Weights of a small transformer language model.
Size: MLP 512 SwiGLU, 4.33M parameters.
Architecture: RMSNorm before each block, rotary positions, no biases in attention or MLP, untied embeddings.
Training: 264M tokens, 5738 steps.
Each number is 500 + 50 x the weight over its row's rms, rounded and kept within 0 to 999. Layers, rows and columns count from 0. Numbers have three digits each. The size before them is the row's rms in percent of the matrix's.

# layer 3 MLP gate, 512x192, rms 0.0965, rows 376-424, columns 96-191
097:557584575540469537413466536523492562514561426435523431473518521483551433467525487469466456494449551439626588535431501557511528484384469459443560488508555539484541568455609465559495574446470566428479527512513500480458541468487504574497533472533536504522532569552472511607523502502473502477
088:522472537521454495494426505490391583468464526450594456434565572482469546521496458448485486470483429470573569467541471413522443441449544444517504400517450479504471483543394470446649543398511584495540442573534526430490500451485462474571461480540481510551430455494565589583547417512520411507
093:545533577550477533440518577508547531412511461464517494435500473477491574476496516554498481490516534516540390525604473479506568543483438567440575541536523469534563425495504590534505498471512564521572629489385652419455443496532460514533586485510622461538445575498525519455481504435556472471
122:493418453460379532485496437530540542502489557526540534530479458473501521478517503600561516513466496533485489468535404525441542518685557527448517568458450484477501503476566574568484549539552533473557481422555454439511512538499495513554486385555554427491460479509461437522441508493527549534
099:519541482464504472401533536483483488439517443515487461438505559544409574425553440513542429487513415574518515483523496579504391444621456516531546592570503521530523498454514483559481508517522529495490484490469447439519542512486449430517417447463549527349476455483531550487459469417546474440
095:513495501591461543403539654480553518453531529494458466416539529524520486465559494515477441417608608522535506521591520496436528529541471489483591519434513532526450452493442534558435417517509458520478588571467507468437497441541491543576456508487537435495516458536517449486628571532479553371
089:474471559438540460472478603564591431505500447534508433429492427489466545534517452472463543558553571569620416459560502432422501489504461459520531515440441535501440526420519466497447496411481493488472462401477422549470407527468450454492462473507465524508493545478602552533566495451549416544
100:472538550458449551538444478477519463486494459542456427424462544552546553434591511547414556557509416468500457512406433529538470467627501426512441475467545585553438618629476410557623545573523510491493462432553516538483573519499475480465476543489520517455488477496555506436446509521508493451
107:490453494527453517447531408528471519507490517466521516526455461389577561541558457485567453484530461464575470474526473468550462476567416553518543638555480450482481487476499485518579568503560548515561597532599517516398613538499415502544573394525523489550485550510489513560476418517466448587
094:451490547579490518430523555470510445569514467364491551539484481618497455553448442550410458503526588541589544498570515572513467480533460534577555517531504487552541562557548473463456394503508492563542526443626494496533441461462489539498402432461516514528476495518565473517399572504452525401
101:499475497480529577377462455505435472427512406532490472464535450533403496481534515433465460576397388456510441467573546475579497426459419519490425445463506456499516549524542457412530499477565500420385530445526513553530469406474468530526456460509568551505463580542529491569528489511545490480
096:494431541449493531421566558435530578537570463463583477537510489473525460522534510549658554470420418550575465438448446521568493523485598507488424522486426422513495508438516444404523465474474560505496484556434641527449533590475529495445483429479583510462480502495463546593514415518539506488
099:469507585474474544456525489468561525486464470478502432440605542457453544424599465490578552475471331493459383520488479472545494502531526434469507515491504497538552474429642514510592503503599471472449476488487561507475497536500511415551489502552526589588486381458526544574534441495510462471
102:429488535466508592524466448463507472540519494439534554531575506583481520497495440532525572476449522568458536440548376582554486448519564496538540533421523512500522506603539462566581499504525471504505552606490486501416434487447452491524486482410478511530504473456426524510542535486553431521
102:528488477503492523442539528576477436501532362445462560458526531608451573402452537545478461427490469525556516494428476568397432585576436533434530441587529503484491552408593447481434557480474561533469481510532512553534461512492556487492464527448532449539488523480592589529537441445495404563
095:415483581515466397390441565486469517496565346530411491564557536565548529475514492569436492444495553539433494568571591505508555517511421540416541498561448508491471495517511433518599463516429520420446530468487432588547552527513451514460527502557544521548516522506510563464561516442620522529
092:374421498492435642380394579392512523441644411500430466497529489529462457446556464531516557605495425516614529386443482538480523416568391527501414524469419454498521521563521426545529561537487473482556519498517506510429496477520485532513457457473489535583492466528489486537555556495495549419
104:575510433544476612466501492532554451593489524459543513517463545535560488502543469425466609484516454526512499490521589524570451428550537472616507477530565595515483608593502485491456547416519523486422498445511497518537488455580441436526511460440515500560488525497574483487558490526476512439
114:564422532487507579440460528432448403501564510486503406549426460507567445466425548494521554602506525383506505470566533458497553501539506515430438440499468442616471500529508513494496479475471533543457503487436441481533491558515513434486497499594522456471526455539520456613527567528526446546
095:589510511456463495459487429446601501493546461507518554607458523642515470492491446507604431520486480541528522447477517491550462615533481525538512473509612517416481417466575509463456514498535483431503571462579504539509462464486505470521516461456494533564480528563450543481527562516448534580
096:602551536409431474463449531508467484497551476451551450479570417586413509485500437457551615594517464500483533440414525448587413393471430505411434575432435509531494491551519518512440601470537475523520571511448531565480479537462461498544564469537553605516502432550530516569530540474520483493
100:553540539497426533469486448489621440509560515460544551507532570487458454523480530519479525413506457454541538449524493476466470459623447530540484555470426463430517518446503360432434544459554532538398454437479446500397513475442579481472542553591489496517523543555574520516467572515518450454
086:459410520646522497447434490494530455486503543523452568510422500473408552592502478446424462613477550499537493466506528480460478480435487568465537539521490535476497471512535429517588446513568475461515540604482466499473549494537513425511465430532511502572504491533455534474575501431443457471
095:475532494378545503441517509475346521630544481458565415517481457503481478529537455491437539505420528426492413516426478549553463421487534534439468494555496456540511458503610420400402594543513498536405542458517554571573562574545502367516511463547499530495560477472568441521467532433510479550
099:466578535471439515425385537534406497418549492530569428496539516540497573340466470485480482500493485439474535472560455384547540425420545523489503460470526473492496472502520518474474501473608476360431495449438533587464522494424485530513453512475445539520478534479471520528532562542536418589
098:471572544557502580475497440580530464565509436510519470560489535533500397447514478454480526523476489447517499518479455465486463453479507520602496572454540544578457522455459383506425441467404495517462599441428442590495432438464570506595561485450575552497552464570443546393536487513455492473
109:528467498498538494421537483450524512507544501494532383571490453529493573484512569476446474499489411500517525506535474483531407419482440568523396532417517498515453634504548568453541537511579491486521509547475529542512430457445534487519437430580543576541579548519580427512427535551550423573
089:445461530468437633532584536438526479511532547448475439411492490532475493506558490580436611505596472542546472479565478464481473494515517572438574496435387549545456443552550462501629543471478428464401576504461529466459483464495448454469490483547534470604457462457543474476453527519598520514
103:551516522507477521504466503458532563447501471478529433492459473522582369475451544488471454549513495426517464490624609444504417510531531542454507493459422613588535442481499411503563556529478502408463475463453468545459505472472525549528556521513473632494598455532414420498514532508500518439
092:477539439458549483433468627487528513513574451497487484471498497497466466503550504502483447535511445535490485510538478527563556445531588529566542556596429520463584519461546448481475447501612567528422539532476398533451504471468528460460458490432529577523546451451458578600509522545520446369
109:516482441435532592429458513399459515477570552520557406543489551534469419529432500402520559538474481390451482425552476485629520505451488584517505496436425464546531486546495427474509560545603542510489561505555538547518502497490459447484544504490509508508569447549422380477484572475510516466
101:486517522461414469499434490501503509494522549489470438518432470522499424507473495485545611599500445479398476462552538504446410394441477534475451536531482446489449556574466517445513531529536495445425553502430580526489479448518505502540570479518554615544522535554498495619490536454565466491
103:416582531477563534472473541427494537516539439527544515499517473523418435446488480497534429447466503497540552515520595475635434526495470486452489526506429561529472557510489510493506607484455491560452477527499559504426523467556475513496556548571568543552461541473491470496486516472517474595
101:480524552430512497518487501469561404456469501517517463559500527599523535513518492513507437410510479513576486472419610434561446566471457472503504561543443479507504537497551483462538500470501537545551477520471413570552482433559475496486524564506506564596539528486491554536552561422512519542
115:477534561422466576432545552512435609438544480481489526575567444460527440498522564457547539573436507469532503438518480466508505489474547493405454446442432498480522476536491582437472481542516544421461522500424513563555531539491525447548522406578410533439535475496502439491455534528528469537
105:535541650499496517442387495499530497422485522560396432497419543498614442443488444480568531591565573464551457444487525583540544514548500440508509543447433491554509486529552484472532410548485524407531471501505497454447505509531499494587578419514564518536567492550465475561487443504535486521
096:490531531480549543518530529496523496505538419540514544504489548533522506520541489543593438536550458556528584461487448521474483511633443491445590445531416395531503519474530458533558454557547539486420442567619465513516453530419482424461547506493538524558491514457476597564494424473426473448
093:518503495465506535488468513475520514484493506482529460624579435589510474567526594527548424420529488472512499479554540468517496377514428438542507488541553472488517451514527506488424514427513483395465396559483486497491560439603526406471554504504555390570552506480496582451548512560547521548
101:531482532505454550389466519517511550491507522562455488538456447431620573510553552505590479517568595406461461504485504483561458545643436551464498459467494556511532545546458461586443452559451477546528411517426568572518549472520453491510471477559431438493644435505479475519469467482454505441
101:446548538536506509445509447585507477454502463503488521445506495444484462479485487462501514496459463450374483482585464407413381461495420489484470469483473459576529517535428529512552574511566482461438551578404536540496374484408515366536544504446458540554519372534548500586548528504518554507
102:479473514468494512464522518538434517485561575459584602485453532512447459444579548549506546479471444497562473501539542634591460507517461527369512533504451494493468495477577503395512480423533514522480466453412491535367556510541550528551547554537466532475457371438517436608564532498502479495
097:540499517467506567435532522510475511462472530464513440586464531404541491493469398496534607562473511510500580489501542513510463492558539503475430431391443518551515507544448475486540507497567480530478599521443405490523426482487502478596582538474493551467491492553555443441466477603493458488
096:462485537554475542475506511531471540510496491554475567563505508490517461565545493447587486485452445511529385505578473566599433547481536498493547568440498423581618440494497420524582492591517498487509471487489502490403411536372511517369417473513487424448514488502444485518428517479516493527
087:520434438488493439558540483510583515559408349579570532530427498475494477548546472493461488445370498460565526519553508484467439441515468496557498507461545508498455464534437464544477490533438464639503487487437519494652463468506496455536497507576486503573529492508562515509464490453558506474
098:443500594591463530562527567551479434522413494480424506489520536421498439475493510537482482449519488436434479543548398392456474555453459451508533529523522432578451473494511482537594371549503528463460556481611488418437524479492458542477514459534447404520430544596560556484569431490416544457
098:459485472381567495489544456550519419504416504579530455387516502473537510501420476550510435575547434520393421548468602530519405478557471462523568494522384479429621539478616497463485539497603426442449576455549463467449568525565500518468454481579512534565466577548499544554426498565523536552
100:499561469482509595507632514535454518462451516500460477589513475547491439490516511504481507510550497540491534462513535468569460447524489510578457484489523507505508464577482496458525511461524383520402607495431514614451602495487420435516515514438484592560562511470473401471436532497533527460
098:496494485473460490450574518529405525423578572552494574537600632550497506542547471595491411458437481471522489464515489542504551506461464455479503598581558455444520512449630477502465512521488510542533540514545470474495507528461499455460518525520522462503481571493477493558487483437550379456
098:507393505435509540488442481516490559567495550500427539522489455547473524416575459546448497502545416473439509500485500551516505579558446497530537547506568482564478437455599512545516535526602554510487585507436504505482546528446508485517345494519504449467459520484564515491490420554523492572
# layer 3 MLP up, 512x192, rms 0.0885, rows 376-423, columns 96-191
101:585483552441446502447491494490504583450525533453461591338462453480548487508518524573496486529358490495532516481618455590482561535460550504443546516469434495493537520486523568453541464506415576492478468560489496487445420504470530538505490492472418523444523482497599546598525454476539485526
094:521464473598520447580520493482574371487497428544437380472399456534490576526554521591483485470479522530444501480466490548506502500433489554528396505387466539411454506568471479540459482588490394508521513455519543614530542577518462560471432482529472495518521466475464511511404533507451467507
097:399486405413449470472443530562443482523468607467510516479511526498540580528500473469577469546598621574417527472536512620518494582539458501545496494484578573523516522470444482447473439502443558483513510469517508505524535467477502502523421461434499584564537503512495553500460493391576534501
105:478462476508555410492600485615525527480511510387434437567519470504540591399592486540422441514590470496470602601523509438489435447517475489453480430503502488493596593478482533495468546459553522506542463573553466481474442527474534494612522477468428525533485494541474476392498479562618454509
097:504481469431435570555515476487489528515478490485483498556477416493574417424429488550509498452474484453539526402523516459507545526457509565425503465442487497508527489517491506532513531522525400515437469503570509571397505457549512534549546491525484502575509544489444395505541580564583510602
098:414455483508534557506434473550450451405554475456388504519565523491472523558565495522482523465480521535462477450553461433532549451459437422524450411450469528541469606522557524489436442505554454462383575481555546539514481500444543541623505522366473495580525492554557552575539557464546549462
094:550551576570576554521618475440538483450520367467521526461461528627502512476556440531562483410400494477489518434397489553422475536540440549486515525553515398532554430466529562546468523509535431553446519480547545531514510509524553528439562467461485496532473541522599561499559479471464476458
099:425497502526532598602457542522537528421463518522391462481460582434487520409519496496459517454513486463450514529507484425570496457477519516468481473453484596504428537597528555554425466445603438425557560443450435461534527428620500539428486468465552486516443485559461459410492562532543498490
103:608477515559546555500522471484529504455519427462427467567522516495503452493578424425543546473442542528507480558385482444482592449513470502530504517525452561520522457490484462510549512430420498519479463507509495672521537423489342440542467539511450549534481543491553506457498475551461369473
095:576555631484549451511514493544491555441466536486490477522572437511531514573567489376546479507534533517448591555465531423534576469473536512498465474514446590466472500447471473478539641516522490384473603491450575498451574490564498495512538488483519462460473408477404573421423491479510461591
102:436572552522417552568480500493487534466560519504452407450593469429441578457466475495435485489545390578504525495520408516473483570440557487406485498603496515548501583490478505533589483573536436486524485556523406469575480485486451466527568456441580605599466490404494525440490477494536557607
096:418547449488563421504485497570453465483479552471464535449444557479460538613565409507525516523476498523469554477495503555432493517465411494488471548571480459511482549478509484523525442499433485530462525519503451477552463520614540502423482546622481487504576601614447451465485540554542469506
098:430514447549488521477535572612566543425585542585462500492510471503445568439499429572471529465559502565445545548425448534469380538512443431542530492520522471515540527511506550540474570545561471561500540528516531572509458480525496527497457459424498495536491575528530475486384498449464446435
106:507463500552574484550540435509499414464483518563559580455476502464435515503543567538425574489516549568484440494529495552519509567509492513488503509489455478476414491538461602405462349500451467542526422514532495419435473563445426555506482470452579387497601457339391527500472502518491502465
106:540476548495482468505484566489454515518576511543445588559519431512518515596539610588448577472484525469488561563557435516367513588526456495430477487498515457463550528479471505450549560590503544468524509525476442506524484516620510507560482528457528481504534471469479466525579442492487513451
095:500478457480431602463418384512522509504458534502545430563387423449473503509498489475466495577518473457473451467529520495563523513533462409406491539465527453403500498523573571400479566460554648498501557528506493442528464572516579509497459467536474447403482521545533488591478557442562499530
093:444407538439495569467454569435543503451568478548483439545509565519494484369447432567427560532556451555555603451494506547431526397484385497506426413491466418501489471567487445518491568526498520559587558398469504542500458430560497560489447428474584552570431420513554520482482506470436564405
106:468535508533429494486598524548551433403505654482433528462462520496502473403465620503479548471431499585525518550534551447572517601501464475500485540491502551497545552482528488511419527528475438520545440483483573502520496467394483564494459475511419492499522550486553643498488581543377459470
102:458552476487545478497502510582466487505461549472436483488513501443501481578524544552471477504428501510467437436488574603459528444445436586459546544396450509420541398551570507427431467580449590424466542444497460482458438483631633494591545492474596546522450501482498466467505468528465502527
099:444534507490512494514519556509553474506626504500433556484579455477512487428519473591467466445500449410502553463624485553550513504507518463417515547499475484552459516496513455463445497597502497509520509479532594492440436556529494461532490446550545478405532513425473513565506473442581478474
101:525532436540359532444450398473502462547542436476570510581555582496412460379401475442549450511565400461416599454386535466516550480492473544433511556436437482430505490565533495536510569490563536502506553488473441535522600435448415580567560478516530529479489419547426485570449552531492472502
096:496579639493516483534427568562475529461519471477558523543538526608468488473556559470539495461565467587454480520552421482363459450550371559470570519588367513504519532470512489463462508427509431528440435510570488507465546536490504431472548535472457530523478489488478440476509547555473504503
093:505484571551506565419523518399549416460545457535453506526532459473482514483479456481531410497489582425441511470530467530589538547521505472515472498451409506502460471373518494538545558463459502565507484514421480602529562532496575528417567529566454526426489426528540515504467482491444459469
093:472543578386492528424354404449532534521496517490518546496594488482503522547457463480539492525605500506468549499602488465403545541528507557513566520460540605455514515396481442550531503437538455454499531469460490481506526487524517502482564461431525540554381587546488588449482475545555484425
097:592430534485458431482494474484498528476529409431503546419466435509457459473574486447625467499531551497452481509473478643463451537522432398514492489431611526543435519363490498511496546520498536535514485562526504555482470524563578530487534539579475444497469473530525515616507424462452522477
102:520515435536443503465594496464500482527449561456536449500498471451540553415448457436461492529554485521539467515477511500523553477521493504495383528478569551462474523570592490524604546466551483523505450584456562454465543507485473541470482479425499522564488471491454444502438479525503423543
111:470565527433471514510398511524508465397557414493499557552429548431522586556522430523502575504527483535468459513556547502568484524573516516444462543563439544603473476497505442482467537515445486540445474442557587480514518507472521443483495531434457447439427532481514589489527407511478481472
092:513576475445585461511420505458494491490536503545546462550493553477431465530501554501387566497457555564570516520399506526563557488501493526471379468412444547510433546521512629549536444458462507480510496458602583532496532516504491502489580464503571512491441486531449529442490607513518504442
096:377514548535518537500499486496515538505490508493483450569529500447531535468506481449578613604566557561522524499492537438485588563487579552500478492458559512534398546575513516427591493522605394545481529556538587516591496456572421491419415404451519469493433456509467462389549576583495481602
095:568505496448570538461466492457503523434559503476448549521377429535571432488560559506494465535477564493551552497492479486573582497594521498520467524466495534453476617595476542563551454605396431530493557445504476461427476479571502422533520519495511532475505406429421473464579539465603542461
108:549558667440523530498480611559530533556442523502451452405515414473497489509521523476553569491501434503576502507446471467416402538506563511479588499483532489573547508459581507510486591516453433450475549564426529441488564450414483543523546564622566431561495518524425561490504456594494590480
100:547399480539505423515524523486618472425538618520501448524532406466587535454385482540446546615492571507484607512438607527488488532594529469496427466445527526572473489494465531563535589452486590475462492526441435443517576375547533499532589460481513502536470512464506479574580528503556541507
103:520487504533458448394487450592459519441504445475522419507572459547526530488557520576412534447525551459354504486514490427327492407569392511484484501559448504541455505442547509457497450502528575467448499481547525511512450519533542483582533519523434559488524426529465523567517547498492411372
104:613491467460428505540504406540523544498568479591510473480558555563517507490605478529457487496486547575570445494485354519514571485523488547508415635501553512434487444398491434494508410374451526498564494504445522478498499508599461486517503482572534424498511520543471540497506433443468555506
110:469590431532510509501557415483544442406588511516425492497513469546498599438443592515398502484449471529548553540511406565519447504543457537445481491399449506497499460520415532413486466550595604523473535598610542410519438542503507513474506424452494481568585538497478395530550557497494512516
109:504515497549469476439372503478526513443482518552491461484449495472540452489434390388526469668574602390562442482527554567494527562489532459544445475406477515460491439550456516521482475533446516410529473400505477457495450484519532523468503518570481543490529511523494522570458483479475557452
101:554503457521552517505408520519461492490487393497480492445533514476477468457449467527515440443518529454439529449521505451521462412485494540485417428449528505444438442499540545497396505499581505525454532466511540505576460603426555487581479549540398492509437533587532492505522530452564514457
099:521574437553490582510508512586576462442511497454472502517418424528470573528476532526542515464500506479476481599445565430620582522557503511552520455581524582507546544484496567551430466530437474521541515446510521440465487478522518487591464490478619484528468520578458487438526487462469510543
094:557469536463494484513435508511511536487462543533455416558500441425612503505549565500490545523559608468412581513506495439541516428480524550463479463412512489509434544518409482485445534427450522545489392457441481530517474486515502490497421550544545455474567428452470489499519404428469557521
100:546489506548538481520498607492507530538494457496514454471518409505448550455476393504476528551474627495494496477570502565441532481510511431524488500477514524476555396530450466500489403548572417490495561498469544488441461576527504516563440443451553434531517653404496531554556467522475566457
099:509526525501441436513531452428561475550546440579418577516466537446470606588430568555482493550478521556454506492503483579549571541526508475497580481438516490454492497478496436468474534562584520539574433490541611419614490464491501527472427455436541511454492497519408527457423491494455624499
099:389557586486500520527553525508473538534500475521465496512473608384488520569387551491521485602486450496415458453519521438507567519457449497561550488458537424525479467481503420459534516504503550524467522524539600444533585486430480434598494475542459442503490449388500524426400601471383437544
099:480452538443487513491415370431450539543450495453613590634564478460401540498404420520520439491452491445473534452460512481484460573546442429503567517477546410490535501415459482456536504544438540471452383537543482544527579479467504450490512468516527457556576465433486444569458469490531450484
097:441573565489400533505493424470495620482428573530422501489524544517561523522491542585522537435549465398548521525439447573522472521525491522457519519545454488521518447509493548574507540509435505509533431512482503403522538556500512574346496385401480454477386478520495504482586448461438446489
099:487528439504520489498451475586460420496481473466486538488481467469476535623384507479497435476505532458433487489560509477511444560507582549538426439509629505526456540490558476540563545496487462499552540473532547445557548418492501528493431496590576549525503385597527524459605457475534531574
105:420479455397454475503432485600537433489434485573460538433573501463448538548438430616493461526502590505467469485435493562424488534513429467500485533519509503473541491534529601486447522551542496510446573551480463492509571500514522517504466459564506390469394501476517471575498469522599548496
105:523510503569545464530505489447505452553549494574425543560591526565433539508536505477567495566515556514521520463519516502484536475495424595504446456561461582516615448487490529481458442480523462542504521578525453560548527576442467443465417483450436492471564476518456495552470600438498491559
099:511463580583497477491448572428443441406548367452499531431434379513502539471482590496447419592526486469535524461490565558509520581549554555483457466502478394502563400563447445459524488456506498532488533526470453461514425545446588484549453507562567534532513539525452502493494450432497471511
# layer 3 MLP down (transposed), 512x192, rms 0.0812, rows 376-423, columns 96-191
104:495595507457484551516546510448448537548504484505601497461495558540566439590584482480503466446516526394551605484498541439496620478484501560519510517544461510501500493495483558541477514356522489539516400484526565500446498420426514505535493481528431508545569599569534525515473491362462490421
099:396481477470472509511492580584397625498576535505482551475511498480516437503405472488466482608537494510485585636417546532551511471551477501423638538509516411515505473387507460470487572513536513522480610466528479509403435411500497556543482556493481458508418469547481514466564457518493474524
098:380519540573522538480577443451508415489522556407604490454563462521424423425626436558496545451494471476498501537565554520465454417568613445494534531551516539517482470486477571614427515518522453465518488474555499474489556442512491452458451487481520474458514462525474454558403430525549475433
104:496499494447467479493496430511517478490583550520449541494521496551530491529431459426586531480485568442427503579472478414444556542474456588528552509556450514444471485543624525472584457518475485514464523448410549396562475452505494396541473518437507519521504484606399544507530436512579406483
093:529515436463487468465503509494505521523508399517472522449498552593417535473498457480487427485452491554532458485505513536453377530546426458528578494656542528411570449426533547530501548522530558437478512483486502486446479451512495537502526534466557489421493514393510519515562516477561496482
098:580431515529570601517600514569501492572463564562485512475458522391550459506479508492553555516517494454518507615439516505499498546491591520490515469452464519451509453433442381540514424449460512570551471491483435495495530570511501522548434468580455551528475487591535516384497362520483501547
091:594536497581469521424581469512533566572558467461504479432474505557511493433522569440557480528520525482488514497420495517566470430462412571567423543603544578469559478490471512521490508493530407506453526493514566574506531511543469457516586403518481487459514446456499501534450525508546504510
100:517578512452473534500585521521459533531452547518524479562562487639475507536466439570435461469502460574527484560443503491420493521483561540472512447507550475488488544464558390463551494543480456522483580521437484544491555497329462542549519569569479554439513534534518550450508515560388517471
104:491519501573478585503539505588494419497393528512517433529465511502447486502531402461513507507489493559624490568467547454480426517531475488578531522563531451491447513518480485532510489452486590476544476539480483476535507441520442513476522531511394461548434536532465656516540406533478474404
089:473448473506416470528434513541560384518478448488507486483427476490525560567435483548504459560552457420507500313558406538499499582530469537519484540519483447430497513615492450481512370498558520538568415520686433470532436483464530504478447540517447509523481548555579511574496580537545488476
106:570478585567541492485457485476542447420464626479433518470455443543510510518612590497431447415483470495642407503518424442424544491487456604525463482528402442579535534487510520474445472514409479492492546600566533500566516489482409553580518390519437553444424526503510445476402537511554483439
097:481507543510521447500560522561508482418542525500478543514434464442455510523543418602470496485515467596569502495468495455449528562488413441451567569482485472538550465475501529534478547518470565536568542472489489521462483397491501383537543491584450515443474539526469543602631459481499575454
101:447571538478533503438388510564622525547560524529474519509467460463430541489506532503478527506550574479526443503482490511539428471502566446444404499409527509524571525539445462489452580520473530553526534467509526482564479445473444427451448464472488635552533502459537497508523380426529595542
107:517466368595543476472558506487509438412544553559483391492474489485437551492504577509381541604472505453534483541432563554476453599440409508409451417600477514489430496451474503401462457535431524550511495435447508434543552562552478531478511452581508487485518469491483493525468439531582558458
105:502415487541504489497509469480545521481387465481451502471457549475484487540528422416490483502447462464459469500477534521530476445505463458511453453462502470474522585416580626560432505532505510450498513505488534470376490488416561533551534506499474529453552545529501414556456561440549553483
100:529559571479531488475501583533565503517544511514552508509532538452538546479438417467451458496420433581499511596458517589416519587531543504469509514588397534545547486471496671478475512471535496496472506376519576521495514446466504478561471500469534597551524602517437424472560480536451462525
093:520434536510588529447508555457563479486493508491509519494555566463498592567466537466434538508497541532482528633498529503480452394356376554484446447460560472518474526508470493563474533579525447535455447429508540515534507500543492580445417474432568603468453516495544478415428470518479548421
104:501518485550541482549529485433516576434498465485545454469443533534530514559477546476508521545589469431453476469503410438467531451472523547434491526430491418479491492405477451525549526553549493521537585589524517427457515597544451520535475502496460492476444381534449453399464535484548470595
107:455429522531413519493543621530410483454537526526407588378542555477439488522443574520459519561507539466549483547505525533503455499502502504521512485490409475484449495532576508492466465485414453455531496478460571464418524567394519461522576534463525480489549415518509420461602617445464388417
102:519481536455512589475483459527577522523515470473521564533574480561605539485454443538504489550454500496498552476485473477491459645461475561532524481568654434508549450508532483427462580496514534421492515460462525545462464475545508435509463475476547440585481512559532440482453540505529515564
095:532565447554401480543445454519536502496523440548535557514544495489430503456473417464574522430571450554458625626405559424510525451480594462445470574456467569498541540573548542499514536536484495517555492521549480518484591409519512625593518423577557482585557470578533544520535458490555427506
099:532579561527533437466463515513564492479539528515576560469539513545565471429537461447487530530508447515566426458546399524447521497463516545516439505484471578544430488534499514517442505455436422519440367506446467547459525552484482478446535467512407555512540491588510468498433583583532450578
094:441490465510440465463436530553484522496415575464572517497503442484449554510483542458532560492424509423511464491451540494509527429433466488436480552610531585534490490551393460591548560450450511565511451546577440551493497413519467456521539424487533459603510547533524538563480409495462490431
096:504451505395476548497390515453497570549502540510520553523531542497482506570453496560431435421582448491495466584524462575446516550494463583554544514471597496454494513402524476507462499526467564442508532419455563500617513532562472511459523406491480572524496513497551586525425454512464400491
099:427497625472538468471487524550587513531496492454481500524496541534478587491603428492558534528470553465479472555427493431546490498478450453443574476370586521538576541539508444520523455408522484481391446546436525387473472537567464506419500491478520489611451473457473537420505593448564514484
101:450505553497565483466459433495492442513462399505529468543498502532456442466519542400512485524491456507515490426413602456542481510494538544540476484418489516565425415567456454559394513474555494487455521497441517522472463570462573535496489494449571586494588458456466440437569518522489488529
107:454552539527567476530454457546594538503462514562567473489436468480466494385488550535533459552462431478519509460487544485491407573459498509473545409515510507542465449446457533443565504580479473472554520488529546463480529525508482508546532443430638518492510458482535563496532459609464460508
096:446449444376439550436479574486528514494515571471471461527443580539477464529494540566585530494503520499402431455540452501414525492462523490498562461483488501363490459548582391571489475446524560579518511445477470521429528500487466507491505490480472537586472495420537529456521517507593545571
100:527548541524479449625538444446485437439631430541494445527499465524522536520606536424542513376505601509555450440547444509532474468504534444569491494500599411541475572512525481622511492513441445523476485435468466498472527492438489533511551514473444558465463436516575479481499579458508549564
099:580500454543560434464484585478459548511469560534459483533394500552366464473538459436560471554551490504501514597624497517599504484557551517563488484512417493518548477534502458542552409563375537594493508459485441420425482524522447481492515417426568427527517390491448593582456498491557539428
108:515532522489460568541514478644494501578462582502453479449514562477493564504512452518441495449456499520478502431485478523478468487589468474510631490514539492455517581534536377453486487459437430507590508541491455421479519488507497544580537512514500450543466478455504514642544472536561522552
100:502549470388466482544500460457472410508462435531501479488416533594452484481487483607552427609510526576610509527427529566531521520460500503502458469486441507629586489448488532555525463491455555485534454502456520487465538478525460447523466485464420584526537550495383455441475546478559470446
101:434549504471531542536475537460520459459524439542602562419557481557382531452505541472467441441376445535512602399505544504545455490456417535470496522439429503491489517512450512468585615497499487544530484567516512509453474439574476572488498593538584542505467555402516505572547437499451426612
105:467477484581539516544522494483461491438443465475499574475470456508436495477404522497505410486533474554507487493496438396420528469589432487540508468533473535538445569408354439478530464451517373466441525601492591451508437532548539460513513456512529583455467486519580452463515573497486428606
105:537502414456468634460551493485471558552540473509538501580512562525442548514502547511548452475487531507544594526482506549558511449593528486520426570489504362565451521565447543519512408559420504478494457490511464448472488491532513537461501538533460510454593462478447487539598521528478506518
105:465485409596445572541553492546489455597562529403531541483542452518460447604450560458482396533500391504397586514536527473521491464504562459467519422545582507485475501528500567567458533516561500488559466538514446528509581494463541479322487580496443510456509501479527517481456540478456539417
102:493479541439469625509465551528562424524550449465446559440458536531526599508399513440553543551402509492550501574491409454422486447461496468571555442514435425525488597525502535544572514439438446488430459559507475495476435497469455472501498437371476507560567589464417541581498565537465477479
099:483518557530527518525525460550480543506460488502521545442475557424461419516425431571514509508587501587529513601482505501425554509481446535439568626507439508520619461386406532453440487566553515623579530568461469561532442466511419555577572515443458534481472537524459573614413508451467409383
101:569492526521546459478488456538514520546439565455491394520542455593467409500555487562409566543481608555449545570487449490421490443451551460471509483470558502487436540475446451431520522459512499446414577531559445541545502524497568478419448525547585525462551578476486524477525544396574508520
101:529566448525498541557544438478535516431503470482513546448380528390549483469502629527522513475541480480534412593507460498538492504550546394568533519543408484538463498367467487394616502623435410498586484469519483479496643451453521567494451524504522513465500527541497566532510430494490517414
103:502578483460527563472531540542489474423553426511458479477529412476608509450543475465581518568427519423495446501530307449506499523475440495533477396575518461492419569482512497508503539448453525518567477521518579444491579610503502482444456468569583472406546429525455560470456556549409513465
093:508512432501535485461510548582477599450497472449546463518454494435464550463462442542525573545501491489429519548453516522486518518487446443523388463487456525523503506437521585510586560554508464510567524444492558565441463484468499580562399541520531519461489537411508425448613563584533521526
097:514544462512462514573468496486444394447603514502449532438562524561517482443525596509472573486499499481493452501501520528440519530505439610500479468472508477572477535535531556463569603506451458559525537463508538581481538536503446488515537498441474460501477395510495443459438524514526383468
091:560503444470552499477517489509468369537522397514525557535422467440444482473497502446501495563466550594503477398549517404471512567488442459501526495458532520494489542512495488385486449489541452557512558490547514589547399476543511493659533615532539604552495499535454538569408513516522472485
099:546472469538509471453523434393509544512517566486484496476493530542523500462536444480443416591486498550598506484483566464531501437516573481445527594509405489496512515509497583504498477490488525545513495432493552526457577515441501458603539418554450541511510564405499532527436527501455446414
104:483537547516447499548620531448391623506492457527474572516544530579454478510439545501444479443511403484460509491497445492493548468471529467458491538483488456486445511485537467506541477501478485553527433460508491472463524467452514575452494464569484506455629509509566534412471421546394478558
104:524523494516549578518478551490553422509494526610428539533503500511500503563511468492476404415493575564497567541578587496500448492508460477547499440496495503478553422446487481564435518393529500517453458547553458477475535571348498512536392578546500446545529553522498483464533438506554495397
095:483513526579465498431492478545615480519506542467516455454404583494537640547503492414409604559494450567503472554527530515582459472515463524487451468435451489554437567476541539461469527511497405464460508513539581466466495542509500579541489447368431531429561443467544525542511542430546482468